Part of a small language model's weights.
Architecture: RMSNorm before each block, rotary positions, no biases in attention or MLP, untied embeddings, normalized queries and keys.
Each number is 500 + 40 x the weight over its row's rms, rounded and kept within 0 to 999. Layers, rows and columns count from 0. Numbers have three digits each. The size before them is the row's rms in percent of the matrix's.

# up: layer 9 MLP up, 512x128, rms 0.198, rows 419-438, columns 0-63
# down: layer 9 MLP down (transposed), 512x128, rms 0.195, rows 419-438, columns 0-63
up419 097:505466447398470476542533519511422501495416485488502462542518464478447546478509545533427499534512487496537489533476551549497500497539496452537452521523517496497468491485460545500472623537506450
down419 100:499506506439462498518497456389457466499508510549490440516522480461558488511492495490470465561530506503462449525474551468556507427484524473542399525478493522507452515470413518562487523494428452
up420 103:530515475476493577601465490438548458474512471462439530466494482548471454513497454581525536470520470580543551502542491552494506542458527509502561594507491500482527406518488484478501501432485556
down420 102:490560471521483523515451516477412467494570535450533574477462537524507552487532520496507522495475530516530492585521544549524433549491461506528480490540486519440540468517406507467436496539555513
up421 102:534487467494531481477518483513487607488535429480558504455528479519467477514493525481510396509445422540580507455505455451459481566523427495560560514485508470489501550492550516492423537416515465
down421 102:476457528531515486534517499521563488529468471457523620484487558480441532398493518536501572503548500470439529492524502491458498378521444505478510481514499499496401493543503523608475520494556510
up422 093:500515448469582456451506521506515511503543519490555487531513492452504494476437632435540502487536489503462585458493508540479527545462509407502543488497430538549417526512453544540517535526568510
down422 091:502461545544444454468486463519530445471494455485540508401499497510484462541421423518510485455540542520498498588469407498464495494502563504487497511522440495531542541559503552472521522400602521
up423 100:488469501499472525574529465481521487509453480488442536485496453558504540588513581433553533493553497518546540440487483545510466461522485533496493484444479444557545500548531474498498524554499560
down423 102:463450533529563467437570496485471508507578432478484503492558475546462593545432515558539500503531469464427475442559456512498501578523480486491486476480494522447486443499491452508440541457506460
up424 104:508501554565472561493481486523432530457516498442463442504587556575494478486468509453532529544544497529467539546505556502538501471484492529532485502553476457530530542595499526459439552543473478
down424 096:473421551556508511500447532433525508411499446517522505505500436583456486547557449499434552574489479481531476440489559503463553484474514499467486509437515500516449457501484476542559459520522530
up425 104:467459512516554446505526493500506453520533478478467462475423509471492475577484519516588493504570538510502541488498441459529520506516529551535466483516526518490517532546465555486380451547538509
down425 111:493534475599544536538469458459523478482480432479502549529498531463479553445533447539499497554517535480540479428521573508476539536530517484473462532533465437532460478518494476533459519562415490
up426 110:433493500458509523563425525480521530490500507513461436466469481545528473507453568567526555511507524557480484512445393484518504558526569528473443498487497462495496528495528487401454464487477488
down426 105:481475535568516545489498465539505453459443481531531483506496588515457492509518522484470558478542476519530452527459524514483530418540427582509526485416460550474419519487544540461485489506506503
up427 098:439501503508558505503485514524505476465532563482530553506475436536475438533533481456488499467576405513455497552477476546547442436459509495521551538574580524535487483485584460567543534566548514
down427 100:580548489458518545511461472507463552525523507436509459508547488493546506511522545398450497465483450505532543576499547477539517517554420455526488539498451462492472463534390516436516480601518569
up428 107:539471477474539505460461538506475508394504476485500517522556452479471393437572532510476505428555468482449530427462492499461499489587508517497494538482460508484567504523547512500553496537472421
down428 100:539498513558467503414509526509503514439540488460398476530558507569502506600545510493547468528433488560460535501481513498512550481478461513526490503482566523473541475467490488500434451504464511
up429 087:494520515555569622514412474441531456424405556460509505429517528441506469528492523443471511450464493474545468400467501448545492451447429485496449483454482511534491518536471513469469496440515497
down429 089:546481429510506560581520503475471518516464517491528509482510517583508536472546494473494508508559492509489477455514542515514403521443553489503454478508502464505478490532465485515514508474552504
up430 098:533515474525528445495514499481521547504479512493456487411514554574500561540437485449506502512528505504558505406522485521456464530533516414488546467449520411552502480471520535493481497491524484
down430 098:437472479507484512562510471411503429510554501488467508459460472633448481524443448588498518484479513508537503477473542567492476446509444484632534549533534523483481511462584469465528434551486483
up431 091:552426534480486520488533488484481443545508472461477446556447457513525384497577494462481453472522508464548484555452431513486445470529445505520464529494490520519446503488560440393491482497530548
down431 093:465470536517524472561493463542486483481476434511524500499554548552426470505530516512516451544428532507493527551449516561431475403465565503515470480437463466511509468434491477543517501559494534
up432 099:556557497574510563488517473520471487522468490514495518594501440469518553481524490446555538527591510460542482484511558545550425477478497482483502521498400523538500472482480563549514530548506524
down432 096:503542459487495499521510432513470590507528402503494511502576476483507478589499520552542516501555463525406573570456548503422565517483494437442467485468536454400486484517479428433522504519583502
up433 102:529474452512559549563498514521518573477518483469491473516555532507561491541539526491519519450478489537484466541479534479521520480536495586551514585561526503461493515484471573511592491484456537
down433 106:477520492484502417486484484571487449550483530467503540461532534505511506613484470454480468572541523443580437492491465542503553502496521477481476532514561555463530552498533524533511523517546480
up434 091:549522400527521484513522499458474543510443531477474509536544477492493458462549541472481467538404479527477492487500440516454432454458587499441447473409541473498537498553494490487453473490448490
down434 098:554461544518517503563493546548498462457498478550511579493441535539535576490516466522546456552468592514483535521599481505546528585506505502505482496523533571440552473514567543511538514534463539
up435 111:515515546494466477480498443506472504526496518470561490518468558547428477451445491528466449492481458488472453527510533444512465455494431534533541531505502530510436463545565538469506521492548497
down435 103:496501605503568479504444493557470480535510517510461560502543514480600489528504558515512508578518542469494524538488504441581559489539448524511501513518584526543559479447469494440463548516509476
up436 089:450483573506446408503530577485444534485494509477469410465498460455492474586494474482496570484509506488487557525559442615511438444457461531487508538502428552465481541423533559460579572527522507
down436 092:544410541447519567483501460493544536523443474507473550511457459594508527529493503480536485451456472487490571424552473541528542454483516451528451506479546430482539525567489480507424495494464477
up437 108:494459453468440498482515471513507539479465512487532483517550525558602542521508544560470522416455460535478540542480501553522457500518473504467563499498461511548467505507475520419531477507525449
down437 106:484512540509472543490504542539463481576508494542514529515505480495458529523456502537578484518471604513479486468433443489510544489475418481470535538551484503546539550493529442433503570431565478
up438 105:534549538547464442491418496418466508499537503401503472494507529503515502528524540564493468378496489547454472538476522526491523591394438411457500521598532459548486508542549488491512476471478499
down438 101:531501494564541525506493496497522538473539493585486450448508477449519553464509495530488532519482572548540511479542494487503474425526459532476509474470435505588506572442578467588529601468458492